config.toml
vocab_size = 1024
hidden_act = "gelu"
rope_theta = 10000.0
parallel_block = true
init_std_down = 0.00255
weight_decay = 0.12
max_grad_norm = 0.5
final_lr_fraction = 0.1
Each number is 128 + 32 x the weight over its row's rms, rounded and kept within 0 to 255. Layers, rows and columns count from 0. Numbers have three digits each. The size before them is the row's rms in percent of the matrix's.

# down: layer 2 MLP down (transposed), 768x192, rms 0.104, rows 359-427, columns 0-95
# up: layer 2 MLP up, 768x192, rms 0.112, rows 360-428, columns 0-95
down359 103:074113185084104123120134131098077104176161132122113076157116128130153061159156145119107161089148118174087138169126118159154066118141119072184204139171110169095159177109125101085141171127146113165147090141176116117119139126142164096185151203132105139128106152177105077092150078108085150108
up360 096:152160183138095107086131110121117184165078148120106089136163155098107125120190131069133144124197126148132067140143117151165131129086096152110204088112158134178189121101109163126090127156121185159150140138129145056156097129121110129158105123195070160068174138171136136094126130112123164130
down360 101:149147149086088063118105144168090091161090100150079149125192150123135131141120116131154133137095132150186150164092077151150122050175122112102135123151149167127146134099190164143115125100066177069146114118146149159171070100117121148195169153164070088167154132146115154127131132106113137094
up361 096:120130174126166186110077161140076136152121131139128096135167160122128109135181135131116100154141165141113110084109076075142176122106149144126130095124128149165176133122097120140150137136165159085157141111099163149089176129170078118184143166087080075149113140100153103165130184131071158146
down361 088:096128146121124089111129159143128119108102108091073139107186126107120112128089190083188136139139123126130196102116123145147124129168132178139094188113129122110127097159159123107156174145163131144153119139202143173082104101203158156082118193129088152127072156197120127138139217136067117103
up362 102:113157190135121115134137120152082127193137150080135142151122138104129205115175144150122101080149100072117133153135201116131134168124045069137076081132133153106108124134142133097113077150118190107132118141132168137179123136112132131128116116132142143128135114133144095126179093130068093093
down362 098:198122091166126135106119142123138101131161150138122110124142074120117135169139163105130105151123132109061170169137150132149107098098161113089167141057168103156074099122108134146122179132130098048178095189141155176105116063152108133119113103099113037149158115106075126136109087078157069137
up363 103:129120158108155095125153113123084097070081072125099147116114146132176106142115143039126134148137106107147127094149127146160156174103079103117102125173165085153180162082121145149118122101087084105128121217128159167142127124136107115090147138097144083141140163138213155110150112076165171123
down363 099:117081113119148126117114147144180116115109135142195182105116114114122116143127122147075083093126103060093170136160159111100175149081171175108097118171132142115162106075109176122137157159105162138079149109120113162137141143101119038086115183110135101099078173112121053065094090153214166113
up364 102:198176107082146130150103154126088135096108132096114135103127137133124117130089115108081139125112137128109101159168099165151193121106112103094113091137113160106156098070152177100150101071141111084136057151112128140174076089131165053086156174161111125170121119130107144155159117154146135111
down364 108:116109116099157147140139151096139146108068142092082137133138153175137124141107093125102142160099151160132082090127158184114157127167119096120125130128107190057070137118125104169113143096119123055132135147137117125078202142117081110145148136146138150155193133124194175130104127160254161147
up365 098:103099101144152209080099104111111104112083125157122150186163177154107112088170159093125122156121150144139135095110163160150116159115170133101166143108146155198195097115175151120130086118098103056094141154097108091153074149088103106159119154126087127127138090113162162117120144113178126168
down365 104:110112114144109119126157155113091106141145143150091191086077091153097167136099171097166142124116152135117117090123121163106137146176134097138154156082132075155119139148136132129178116083152069068162034159090100137106082136140154145111128090175157119127165087114152135153162110138100081182
up366 104:232113113157154115107120097146132150103124136131103146130158130081118164106119134097097160076181113112154115144062119139145155166118107105120088091103157177181192201086129147091114138131118134070174112137065086104145172098148132063195165165122146116131128104082140127139113144171182175092
down366 116:125169117183195115124091111208130152048102092071117105116121134126118114126114152113143112145159129150119125101107102120088144124044142151111100115132106114055160122079075119126102144102140153113202128150121091166137139099142092131113167130080111162129148166165171130084125137119093157076
up367 100:128158148139161095165180148179099078097127135097094142124079124125141104108104086107120183129192108128057091115115154122141178139119088142113091095142159144128138137107189101128138142073107112116119138129088191077173156173146123063095113145166100062082115186153183135134121151161176170072
down367 098:025097121120145178115158085101112156142075118088141072096135155037149166158217122136130184160111117150120170148117048153200112119123116104112162145113079139146103099154183164154141109113097082139069144085176087123120121077162173117103090119121106107144159184169154111117082115112144078170
up368 104:123157137181095115111148111133059102151078124031094091125125175143186126140062117147138120102101182113145067132119101106087087119102141150160119141138107143094212124118123092130124077176157180125164178143099154086126133109165083114069159136150058154146139169116129118208159169136113145138
down368 110:155125098115094093118194134132135177169130115076136133181111074185117142125060064095188099168143154159182028122090098124131106146136126127141176090128139107128110177188159126144088080148119186136146188070095105121163123056119108116103126106147056176103110138103139105139146175165121163181
up369 102:162188137130108158127178143128135129154121139101097103129106173144147133132139125146141084101091167139172140127097135090129167105027128093134104096114120152181140076099159141119135136143116154090175131151172108149164131102081132120087130105138119148049122108147138178113207132109102136111
down369 105:118180079080118152125107124128151151133162136042078132137135127121124118095164116071084156134081157128087116125185146116115129155105089075163128066124166051095092118132136120096094041067144161162112116161099139117164167142113094108083142171092119153139108099113113089159155154132117130136
up370 100:189111182067149122083094126140133053168129133166121080170107162110198094095137118076080141117156158118153122121192150122112155099147168054174155124112178129143099093176150106047166117100061091120167102161093127042155104128131119120147124151107127142131161142142112113162161136120147160108
down370 103:119170148168134108110140143141136101100097109119137139037101114133108164162162099092121144088112102128156142154170048149126162099086157131127150158134132144103133160120125145153113103089124129049130145125114182191061218111089131127136188173067104139150129148164158155123213135111151135048
up371 095:122174145091182086201113146121096116115088138153130081151133161148159120106153156136105160111097113129108122109124112126140124160160084080164106138141101107196144159087106088119090125116164144106099176139032149095170148182127099078157146121118127110078144080168147129085106116130105145114
down371 085:087134157133131118168067114089109139109151169152175115145162089155130142175120143143101125105114148119103136145169140168070174149120127115127153174086152133153098092109097115166125119103202182153069178003186178100087214121139125184163120126087140130106130137096098078077104008129155137152
up372 104:154100174131104155114099178174079149141196130057104126133099157137136085119123118114079071134110141153134106150171120093125164049116126150135107142178117153143159131148151176097197107142117151084134107131100085137162091124154119086118136109098057120130156111152177099170182146175184122107
down372 104:153118119066183177173116149103116124126145129182190145139103102120110088126141132073084110132097140115146185114148179130141154123144089104167152153096110086174090176152121127116131105117242144196110144073126080151150126120147144107100168081060127191127115157107170122142159109061117107130
up373 104:097158144173149128108098144159114095125121087125143127161136177104147115116139092152077097150208190086121096065141104087093163142102139133082132126140105146123157115082186101154163068190065139156172174140117115142139160121133196121142141135139076137131105171126211132122113184115063169093
down373 102:145091099110140054113077103089153174146148126143146143128123122134135099169107104066140126107168072140094145107138161195140114077096180135122145126134120125098090155175146120102141140137131187118180072106122077118152184089110149181171127151187137106202129090108108107103096143156153090166
up374 090:165100161141143183106103064142102124160087153104121112121070149141122189143080078175092139123135145137203102136116136141117128115116129067060065094156135178139161114147123161151135125099167203111130176100105168125136164086112132119124118194177129094143141102127156103129141100097168121100
down374 090:103092074167099105119119151119156090198165109090118185099152116093130113098136191163177101150102100050110155152143145157127133139109124133182131112199159080145112163122114094122148145116025100137114126133175129141091127185105116149153179096123126131130147103113119193116126055109110104136
up375 097:127117082045098128162173160146142132108139109174131122151111147095188051149133143167089115211126141123155083153165186113096165045164134168132208087161149136084170113088090143110107167141139079101157188149127166131139157172147108068149140126125077126120125100143149124119108126144096130117
down375 094:088130133112096144146143077057130135141139082106089170122087118100151123130104140117138162127118161227099139172095106095080132143145161173139129151113070169122125126166139101136087093159132116104108177165107074163086069141158118193138156109100126159166100108108143194175084103187164085127
up376 097:130169098113138134127174163106107115122154116134149124138117213099158145103211162093151178071158084124114120176100151094097142100091086070094145115155149146133122166157148099104105138154136115119160078166102098063146070104183129114157146175140118122139111141213109139154105126089158104085
down376 107:169156120114097126161160103151126134093141063060098121174120138107126117112203098112125120178121134122105221164101130123115114211039063114103182177128142147091117140190106137140148110149088112142128153112167148123123122130142126113129081139085148116154143133117139131154125181101104114157
up377 085:104048097106129092174161150193111110112113173095140063134119118097181132134092133119206179095181149127121124128159169135102156178137111035151107098077104153130138107115191151141118132120127152148116117111119170147125152144142108106194107126157171082161104118126164129121099143135142100121
down377 076:087117086105161067151103099078094106159155112090097173083125135123107169182166113148122168117130158089170087192168071127114102076179145167141096130192088077092103144162074108082103106073154121128147061129113095156153115165112084173178124102142140155144152113125121118124097121078102137133
up378 098:114105102101142114079148141170118149094099141074130147099166193113162111119141102132173138130159138123112109117117098064170154088122129114094123120107187168137134122068134142123135156057096094132118172134130087132122093136138124139136120166188145102074131150147147148096166137156131138053
down378 098:125188143191146151158068127198169126145163096138192141087166136125131227072102151102150130094171168122154160165114125148145126082079120083164133137136117043136154137121133120168082118100168083101093161130129190105111145111153137118088134070095096136143089130083102134107142103121116088204
up379 097:144233202139114099117158153130151074139106156081092080115153115112146149141156090150134147122104131158104080087124149096086110096096162116145165113161126160154146150168096187096054060170134100127143182150087112092122134115131126110166142192094132154105129139171159176112116173105142086150
down379 103:099132142059150118129062198167159131132109120151146069118112103110116062184189097172103057103144145115150101183139173100126101062130111135100159118088141151053136140111135197047097100135099113152097113140118166093155111148156159144167094139121107141150146131104131139113194156103113141141
up380 099:091148175182155107121090162156085093144090140118157068148138168113211099140133064144123129065126127116137107136132162105147124108086134037137098115173161118087124124122178103112133139155091120065162075156125103117149112065169077130086132127112088092111148136157115075084207165122107138118
down380 102:069123165108133155160092191122059086172141156157142108099080145215173173068148111157167171180130065129112149107124187153135151147133097102172108087073099175087144127123168160095131131130097094086103151118143123174076107110134118149106131096096094213099077108180117142146129193190154124121
up381 104:141160160113168111153107142126133110125143095149131125165142130060139123110189145166108064132107088127082114212135178107069128101101102102138199078230155085080141086145106181079111103114094146132109163170088122100140125155108149134155137152191104101104127087169140213098131130133136153058
down381 104:105136158132147120110155109113082116134123174136121114127095149088134139149112214070127122085091164128131096141155101124111148111169143122157124161057128133080107088137159144094147154158134127159123109051176100172185176122121121106108142160167168118156160145159138134125091079075119092164
up382 100:157142145145168193074057095169160101172164080146132109147152104092158084103093159116113105183139109160071095124136134125172192101108147194154180093096113118122138091090116212120089123140142111075167193185111118088154114186096109081151095088119117116116169071164132149084083134066126156156
down382 096:109128120182114105130085167124104111087084103112178143167149139126176081104125131093062163117193188114099115144163125129144090098142135130163146165089163103104109148085136085098095143132086113135138125111151123121144108155127126127112072147114168125115177118172146093177166168123133064147
up383 093:148115103120114154155187153141060137145113173093142197114150163044133120143142141120104126122101146105138135063125162121086117120090100093125075087152110109115171108091145121116187055175101158137129175167041152151133112083150113096101091186110128132132106082117121109103180147142123169088
down383 095:119165161106144100140158123179153087132127162177138139129147132130106127131130175124154100168124132064117120156158105118144108158145162100062067108148104129168134146167158183163108133119114105094171124161168075126148154171107164148184117148089109127114162159107089157115065134101097112160
up384 096:112124109117179152101099064152099107112104117179168146109166181118125118112142160149131095100163128077191136093080168121192128125129071132136159153137113150146186120069115139130076109145138144126164115159117125131122123124104105074151190155115090147125071088120173066100159114110153123138
down384 097:113119114117090122134083107111106117159096158138109084118091130156096142153181217178077144094121090138050134100132099157171114142194119181138140133082081130166114148094144125180123108132171109081109072186202167151097163111099093139107126085180161070103235129179144149069113088130087113126
up385 104:123144110162183161160156148083074111185070124122126101190116120082125133120126136146125172094077124138134084086121116137165164112136123137121139108080117124209160123108199113085140063166111126059087092134059139127130088168121084092155121140193097096104143120030164108139188133108161106121
down385 113:113127105098139159131156148120135118113134049147126172076087141110139144129176112136115130081128126133073155120137143194171152117131152160079142122156125141130064120224127167120123149104102156092151085084096116159122137120054113125132131164185119089077162154127110090123064190166151029155
up386 093:122180211138142135125093146149091117123091149136143108178144114142090062142187089115134102170109140171151099157193139120149150146107097149137101134168156178133135083128144110135154091191090113086116123109117163110182129122141140147130132081131129168067116192164118153127110192152074127128
down386 091:138078120167115126094065149073140142159058159145152167101166053113104117081081118106123113042111154130147092177065153137113138112208082150119103170165167136152077118134119163138151163112123102158130099131135138123161131095114089090151136142101124183114115101122076132120153077094135132178
up387 097:123130132078153118163084125114064154126155154096109148138158172138127129134153069112033149120133156154104029109154121136126127082078096112132154125121108099158180093143103126059148077114176146129129115163093134091163083150164148078093090162181156142133127103155181089130161177163094140131
down387 097:139075140129145121126123196168100102156144110151166158118133106049159083119142135136112121108152127144106149044114094145160075109156137114076099185166137187085070135141097084144103120103090118114109095114097141201157154195110127143104130093128113095151149138148129102112102143089116137124
up388 090:138136153163146117119105086107120140131119130164134099118135189135117127143167074150063095164095109146139095129137059128199119128064137123139131108127107193202176146076079141098138149170109155112184155106095179082116070215118137088144136179169096150084093117147213114138090163141120138158
down388 084:098132168076115134100127113091144105086159115142133105091149096129141140145118098151111134145170175154098160077087138100094086155135140181124149088079149097141139091167211146156141187112071147114196125068168112130142100148129137157090169159144162094138153099092147152111135178104156141180
up389 101:167100102108135121113149116129108151134128121091121141144096114130137142090121160133120111175159094112154111083129169111105178176154100100121145060092086111127113135096093143164136105104099144075141136220126106099191126099164168096099111123169139175110117106152201139086124125091133165121
down389 098:167151125079084089104043126094121159117199146140151163131094092093184160090137136170118112164105081084069108134125166127087132145125129107139030178123144140156132160160114155082138164107092092088108127081113132128135131144119097162133138174082166074092162127125135074166167126135184121105
up390 090:154133164155126096111125119121159095106114163164094072173102154122152175167156083111113103178134096197099106150188154116130126060092099084132186059174133105089161153149112085119129074164136150162111117159095178112104143159128139143090117186129086132139142148167135118111094130203129140115
down390 089:067116096042143148104138137111154149086116097149080119122141131124157113125129098204132103103143125154180182146117107135070109106150116155120119159149118122061154066118118109181118120164127112126141114129152134139154143147167110163141171113114104155076105109077117062133050086119183169145
up391 104:122126115143203159120194115111105145107144142112055024086094095115188127095137130112177181176130086178148090153161122124126123114142087179091153107127140143165129077130102160126105108161101130141147128154110146055162177100166182113178095127097106127152139121169143118116110125125130148100
down391 096:086168142111110124201120093166125147103108126102099088058127075142135180091112165123150181172172112127138163100169121133124133077158124191161103161101116083144099095110063159125077136071087132115146169112075146148144148079142150166116176105150062098114146119180084154119121073134142135142
up392 101:129104149127078114137149116132076120091113090123165123060140161124117135110158087179130170154110123140117113179149122094105145091136080144132081097128146124115133166071128137085142146070114152146208136138087099115137097150147145097158173212136137114139171130152152103171156119097052141091
down392 101:115134155137110116109181098147120181207140097092158171153066098141119208099149096135143160136096078123105175167095150101143133098127148105072094131170196130095142153124154159169165104104121130116160122133122071122142052111162137125151144176138106180078084043144125119082149061144205077146
up393 102:181119056108108121192178108134118136130116044078162092090142188125140120112120068127126095122128138154114150086130086182104078119133129072144126060133207100128158120091135100065139144099084118155159121221148129124143076093166125130150097194146137160160178142095107178100098150165207165089
down393 106:164069088111110123166168113143137149095051135106172133136139129135101178138144189145088148163096067139142152109127158111139133127121109106080123148091149111140099080148081122149176111180071125091065123108126111130146144191148142147112098132183172113114157123117144130162156143107124115133
up394 096:119136192169203182108123115158108077100083123129110144127132180124162118096146088128080178100183190141075057138188137109159149118132033177120128099117169166098154130145132154153112139183143086110126123141139164129107187132160102155159100132136107135162129159105094131095140178115066181119
down394 095:134107139089101176146133144107166175114162128075167132214092121130182059130104124082158154133093118148098110092126105121082090163139110203165110175159084143163123119170107144107103167156137138119151161146122121137102099156123141164156149092130119175127127106102080055123110082106147132187
up395 106:157054120099104116149175132126093115147154156089111040148117190095188169134109136124150104122150115136129136169177148138074105154140067118133160083108103077111147110167125131124136132140160147162152087224079213039147148169131112124122133131155093114158104150186134123155141125132083152105
down395 104:130100143119129110139147161162123064171177130147147129135099127101063167109132096132065127146146155163128124167087122135153150108117134087096128159118112102115173101153115156074138082081128081121138120159121168112099166150134128120185112119119134131143126160137156125098145169052098126136
up396 094:147129147058151130130134121126071148127153093075126118058144160115137162112164129138163108112171112168144127117123120112142102144157093121161131076098117077089148106088119122132100145105074199112116158119110142103150078117084123141113138206214177101161194102144143101091141146146078116156
down396 085:119136168107114156068143145132123142111160123129098138129097086111048074138165135125139109126120034161143135139118174128176139103110165154177108161062131116094141152139107104144093137115108143160146133113137133121157080199150178143102146145127125111117108063101129170084056041169173140136
up397 102:168151162082155140126081106109144087102107131150121116147124169099133168082198137155135136156141113120210104132112151126071133168084136096065112059108074097113152111122156152141137126107133193115171115124096136097157109054120089117103156116155142124122151112169104128166154159118084106131
down397 098:133076121135149126112107133162142165107118167163107162101110163114118123124147137089113139191060132158133199103181093120084136134144167151147101128115120078164147148148165175144093166150182107123136132082115128150114139099125111134022099104149167143114213092152120117089164055165101122112
up398 097:164108153095124102164127058138128101150150140068131065145133128150155091142102085149128150115093188150188103106163114095151074099147089125133076126147144131151138114144190130138138113086156178119153143143095136076150133167168100143125121097145095162162141115167104122152130160212145135167
down398 087:094114081117106153115089102143121143106101176105166121176114099169143153119224173129114150062146132154139125097126143180166134200119186101179140151115071142115121112115109164095170130077098129112139090114154147118094144141093190113113119123144121063128099104129176160129094055122137135144
up399 103:099128170148106107087157126157129136158139117177130098107076141105121093138148077093101125156174121104161121125172135142097114215123140163144189104098106121125148137110123156138131083151110121139142154193081103136164099131119102121174133140095117156160114122153156179120046191140095172083
down399 103:136103194124111169147081168112054067105112065087106146128127134089168098116179056156153096171187144134124112116146175143108107190171108142093129138152146150119093200143152137137133126064138135087105145140162115111111127131049081108091156165095106090123137083161140079175128142153128118156
up400 096:104135102149107143162159133119115149105173076103126114147112101114122185141137083171140117169119160136090070087120167073072124098161106101125120134195133148113153097126155100124114094107138128107151199133072175143138087085140134120162059142081152109146139163140118108109114190141113183123
down400 094:072148172098123118172112108192203113089094135153117085106156078119157085071104125155079074100134157145126171098133166143124126157136111119132128172170144087146091146108115092184124135122158120109090064155139109101121111107165105110167134146114098145169113119169109091178094128074103163142
up401 104:131114168078113098133103155158058120121130110162078086097154141077193061114179104142103150126132069118082110054138147108175124146106099156111129133174150144148140168125158180119134161115039105095118108132126092174104101168175077154124141102113123122131132184127173159117123170118182125127
down401 102:134139104105112104121098120182248140125147150186158141139068092108080153177085118100137146129062095117150137125085126127124119120097180093073075139192111116103119072114103157159118151135100156155099120157140145117148149144103133084146144114176144173143140171107135118038095143110159154138
up402 102:136130107081168148122137114153131112114148100145057077115116126107113102116165106106155150108119114140097111166112116069115140186149082102225117109087138073085138157115178106088114132089139119103169149165045105077134116120199094108164139177079088030167136115153124149146143131133132126051
down402 098:129169126151170168130086094160121143146167118165138111074137155132121123107186097155133121107115106119161113126149145133116120123163129119111103118099115091055137142082082103117090098130141081112140193153122177114143151137141195072171126139088084179176085148145149129132203136164100141145
up403 102:134147124090151092127154118148111159113126216131107119171157129074148157142110121146110128135159124141098079125117164131157191101174122126106132091134172115166151148159135159095094072109162157079094171147119183116153126102134117038122104194123144105111130144116210092093116133120181130075
down403 113:117120084106087148104110105121129164109114140146110198147100112105153106110137129117136153158080079148116123119092155137155201078166134098134142194187122132142126103145091123102093153172117142131164057130104149079138092098112152134173108167177143167074100121115151113031088161175116161118
up404 109:139139177105157101162128115180129092086075126099101068090095166120203067140133105144154095111153118123159114118145126105169128107097123107110130116144168177150122129123154105113100148128144120067190099146060119117137152111127080145132193129114123122091099148197110061123130148088117158132
down404 115:080138150134136192146151167138083094129092126177110074149143124124138185107089119078117101121072098120074192102113112123185115188133106079116213113161164138133173125154205098114146125095153149186119068187127114153095093127153148093162175106110142065089105085120154183151095173155158122124
up405 105:132128147069121109064137054165148117112100108085087102104089148158131100099149128074110091191097152100134125081137109080089126123164093127109080128155178165145123115120126113124149096115105132126115129137164127172180134134179189141143132167201144133150100159135133171185148191120147124110
down405 103:137076104152196140139177129079155137121168100099096149092142098136103111096173145136110148088171160096069157107127079155154105095126106199116120123177153129136173101159095237063081170138109141182141133105106131139123104122122121145154194133145139125066123148124123138072171079138045108155
up406 101:128165146175120106145138161163146120135125103121084100092124155106155195075108069138094110084200054145079100115122100109137155119112123112116103052179125137081173128133138118134192123099115128108173119153166181116104127138178162140089083173128154130158132215147130133116161143098067131076
down406 103:141179148118157117156114093156105121105110130132069172153105139200095152123113082124136142135107134192143143139112162129113156130104122114131140045093111069078206060177165136140066133104184126163133079140172137140114072124132111146132101170081190117148169116147127142149155115149106055192
up407 105:124159149085162140145113129137119128145089093081133112122129157115146145135121104176127038140120134083200148153133201057112141158177125125135119127147145133153180082078094123120161118156132145063072137135123123111190106143092082152116143123104085089091100143144119127120140144149134107165
down407 114:135162103143106124137220066135121144112186146132114130088134139102158152134133130109134151045139139138118139128087069142139087122050151200121135131182128154130146141186140140111116087099152138169196126094082168168174152118185149115132100194168137153144157117092089133112130139046143114181
up408 092:160153167117132115087120144125132108154130139121093004131162165122146098152180130161107138136114148162076058166158140061102226105095128109123152090115134148108126106184113096089137106123113131104186121147091119091115147107133132161149170098128117109081132167160108097103140146117123135125
down408 098:152160166106074094096150145158148084101097090116132134130175129161096179164142144096180137147093108104149122129150130093115143100146081132132190099164118090117166125151201154112143126097096070081173160137132110087094111126151131195154213108212123127090112149141142193118179124152134183119
up409 088:159137063141133132165088139168079110125056145146158135125164172084115098139112123139086148069124121043132125116070168152112165161111133114147117106158122170164140069117113160148109135122112171123130158120070168113186117144125135110110161110099144148087156119144111133092155119112138137084
down409 083:143116131114093140074120119086170149146164083123110109181102060154101163182153109115056162120178145169161176132129115139149101131092150141112070162093132102193090127129144084170141162104192118094129135110198142101123151119117098145163129113159129119151136148141106130113049107063140118163
up410 097:122135075121137143083078156140047116160168100134090161106157217114134147101144108092089030137103106094172126134126115110108147108142153141135130132147181120092160082097182082133163142129119119079175093156139082089235081132106149122106153091082027120136158142097099134121117144160180169128
down410 096:099125102197138105156145116100110157107158084141143131163149088112152146148135146173149084112079108086097131090161183166143145172114097194166124147125118160115129106138071067118165084104122153183042126186064095093096161140124106153134159102129158167124100132047131157096086118123123118094
up411 097:106105167083097118114123187140072141120171163125141154137117124053115116138172117160141216110165128104107113075105129114174147113127157147103152126114167184136174133103090180140137116136124121203119135115127140057094100122121160038130072159183078094103118163123122130103134185177101188101
down411 084:110117125147116066160073155080120068098121100140112153096147088197058126131130077152108087081156194123131153181123179078199141135119073122091119113158120130157051102104120122137141155124109169069166132132129123147107158156169157129096129119107120133155061084120116153116107225142110122143
up412 100:107130090065193219082124128151027134200101114118149131158170132043154180162150145137103112155088138093158111092114102119114153141078099142150123145185127124131134101130148123142128019150085163112100109167080117145192103184103106119168151137120075154126126144148105115131157128159119101102
down412 101:176072081163068103090152119097199146162142115154088164152174195153096186113183134194118167139141141151183092136135166143148125155145127096132090134102087089104093113084161085145136147135165186125128137175141148107133197132073102188107143141134145090123150094117146124127147073046106198144
up413 103:215103129145122147128135140106104141161126150114115088084156139131111107105106111081170114164113091148081068147124072062195153099122144137123137126138158131164143123098136151128141111114095110099185128172106102115172111161073145110138152144101158121122110169157171128112171130123136108108
down413 101:155166134171134153053138147178136093082100070086182142116187107077126150169095153170109114141159113145123149129074109127180103126115137117083190173103119145089111134096147166093172117103151092119153088104117072092182182200122146087112076142076170110114134136148108134057117096118154140139
up414 098:086113118132180161087136131158154113148042128061174126111194171117134152087138146096058149135172169160169081099070118086064131115162063097130132099094151136150173127131152101102133127113152163112108185165114122131090141095186100106153119117151150135101162088059121104069131108115165153148
down414 088:209165101067088081168132168158132111143066124159103066125168113118105117139163140158124146123160160149150160099124205133110163112096123122200127145125132072121140165093046189179139093110129102153233068126128151133118125172170136138155159141105096160112133169167133141127173115095082105170
up415 106:158142128149095146104060155114077077136101077153130148112136179104187110103142124071139095155071138114138123071087115065114198112103117101159119103130148140133152132157173141126148125123010163115165088142147106168159046100153104157146169137109111139091181149110153109142200147163203144124
down415 107:077094130065098125092130139165133098100144089115139164065080121082170145062082118173146165137175118086107142120067153132126115110148132093121128155119158129164151201070142145135118112143057111114145177132135156113122121171074172162144121112078181156119067150169097084168148113114125166085
up416 104:133111102169155166132128118158090127205083102084106153123144155097133131078113142096080139092151159097118102102095130113165120138099089136132088161145109132121156072096116155169091116195083151084124118167103074125143129118107121152180154176116075116071164119111120180157141141071121153141
down416 094:145111129119024107141118123159137071124134143092210125142107084131093134087122184138153141148146177144158113067138152122110183137118102110158083125208086096082127129133066170171136114089163179133141172100176106161095128132168069111146097129120130080149057129069111099152165108139043156138
up417 102:109156120064137170156100127152147093162124135157116051172136133121222129140155120133129085151130162129216063122194103078071160111133123167140074115174144106139106127141109108075140127151141112121089153114137155082103104107119125137109113124142076143125113134147103096115128153122085151102
down417 103:086119082157089175100118110063150124123150090150082078156138105146048199151159187108131169159089044117104071062138114159121088139172099161031113118110151093120115105135169126161193163147194135127099098096137120067153135093157152145126121144104096135165134116081107129175124144114176116142
up418 096:167141126089107149157149103137119153145149114115121067169095106122118114095119092113111133138107118177114092161136127068109091097100113134116090133159125109129140160121173158123127101102101206125143157135145076116172150167092121160157128111138190132062181151166101131164095192151110083075
down418 104:106177148107156127138138071158119112146125140085089114150144097156109149236155106080128109144114151158096076166173123109142083133128123100096087128136073143147146173127155088159136124133096165085167151149154087171114134088160104162080142116121123135165185119120101121152160183181114137110
up419 108:131098156179138100147155130162129111166139141088063130199092154077159189101126110110113180036107128177148099134105099126132102101089097129099114139102107143181170136099155117096115088131146200073149145144079147099110099121128161116120106101148052141133149156171099142112182136114100135112
down419 114:108106205083092092140165199146170177141096111126098177138120075135145136132132076171098133113141163120106122106169096118141128091130091121160161184140095101171114190129098106146137126141134118103122116104140124119163103121142147102126162092106116148120137109178113193145117073115111088082
up420 101:080154162139155085083190181087124131180122075144091137092126150137154078101156121055112174098134063156097116120164154082078171157125077142179102105160133085125136083176128155125094052171058157125158137177124101087089136087158176128096043118143173163139115225127088183121185131129171074099
down420 099:144131086107162089108137175155136078080140176174110144138132123140133098127125120160143190138140101130114076168142058141067131151146096176114090085152087170116153143078145137111151159123146103087103164088109178127121133102085173143163091158081180173204142098117151135087151149058120087162
up421 094:105145197101112154104112117150095083125122099119096125130114133145172128123143093117072151151107096129124117145185123072122080128060120187128143076110193071134153098146126170091119082148082084141133115161127101143140162139160096111145143136132108102102165158188096170081098179098128182161
down421 096:137092145083095147110146104109107080147096115163156129169163059148114094145119080124143123110208112046176162157122128149077125080127131176118116094100145123124139127124141088093176096092118137170127152167212172104117081097105153119122133115143126193139089145107123138131159107100145130098
up422 101:221162140124169102130161079115100122112116104172122125108105113094116168154106121075100156133073109144205091128110099116140130103150127091125117148169134157140140161097125137115107106101152172138107195126074155142167122089109151071111167125157149171105112143124186101098170153128160106119
down422 097:118085120107090080140087163091140127163142102107081124125087149121110137147117104204095163140136159111073153173125135154073125168140179130156140153109085126145126081116104146123122185195102119076109136131094135147140132134173100106149148100113107107032209151081166128122182132089186161094
up423 099:119073145114115112166094106135114115141113102161120086167110142138105104104133112161147103149199166096186092133106136099190127154133165083164125129092154130200149109103093124116095154134096172076096156104147120086139141094087094057119153096173077055105177116099128039155150171113108153134
down423 114:151136094136124119098140104157118133111127130160170111142151141122095128124109146092127162086131101102224132152156123139095074151108069076153126140087138154144131162110172142088169140094110211153164128177129106092148117170137101129112095149210087161171119129107136160175090217110094132128
up424 100:157184154081127176151121099148134082100127188116089134136149148101101117108089117076151161088148101102119098099158152151223143096090141138128167099128154152149149103104163201103089116139125146129136167133137102123158118118054108089158155107099122123152132160176124185091163136148165123102
down424 093:195153126108137146137120099168179128141108187139180180154114092128063138088176092204125120102178154160100143089144078144114160108140134134086123167168094148111103101109119163083145137083154095097090097144132130136096097134084148121118107095115182133150135106132152117116121056128171119176
up425 096:121155124070111144131203140160097129128138104138129087149162194112087118104166087144106103086092135151144140109160070125118107120182114134141132143117106193097175163113112100060122105146090118109162158190062091118105127129088144146170168140132123104138056150137121116131128148096101174041
down425 097:160155160133095073187137087215094105163143166202221162109085090115073139091087158130100091145097111155126107150122116179083127145129154125087076080113097182188055082157142170104174105084153118147146114174109135154099098135126145146106125118108172125102077186154137127128166130090140116094
up426 094:143142185102132111143081114143085145146092117146107077125127151122146164151077149127076101153196115139067103129157161137183134139128146074115130116092206172113167108100091168181060102177153128072093098132116142104122159116096069089141161132138103106150152178106143149116084147184181161150
down426 095:073108149147116130108156100158086176132157073113131220138144133148110186126129111076145094112059079115145135127085148140196096160115152085114118120144122132082141145128112158093109132119084123115126106130085168124190145140100136135209171169080104087126127156088147137129155128109132160121
up427 100:134124159122156132149167149133032155155169150057087122085111110071130117144110097160143143124097096109060108127106079150150137153141098141077164114102131140134172102137100164139082124177059172106124132138070175126177131157193099078091112099148064146130108144150155115157214149129164126132
down427 097:137071094190134127084171130092142140116092139091164140047117129147169156103118139188154099095131139101120127131092125127130094131184168084127172102127137122099107196150149112119111108164099139117140113109141141105110073160152132125122164096145132158110134069151124161117156145128107138133
up428 098:136088143121146176055144087123091154123150121125098027099105149147127139139163130110118144104085104164106068129140097161103170147101163130093114084109120102147144098140164208121130081084092120106159162212147154123137117119145154140109124190176133156162121123126089131152110142092165137118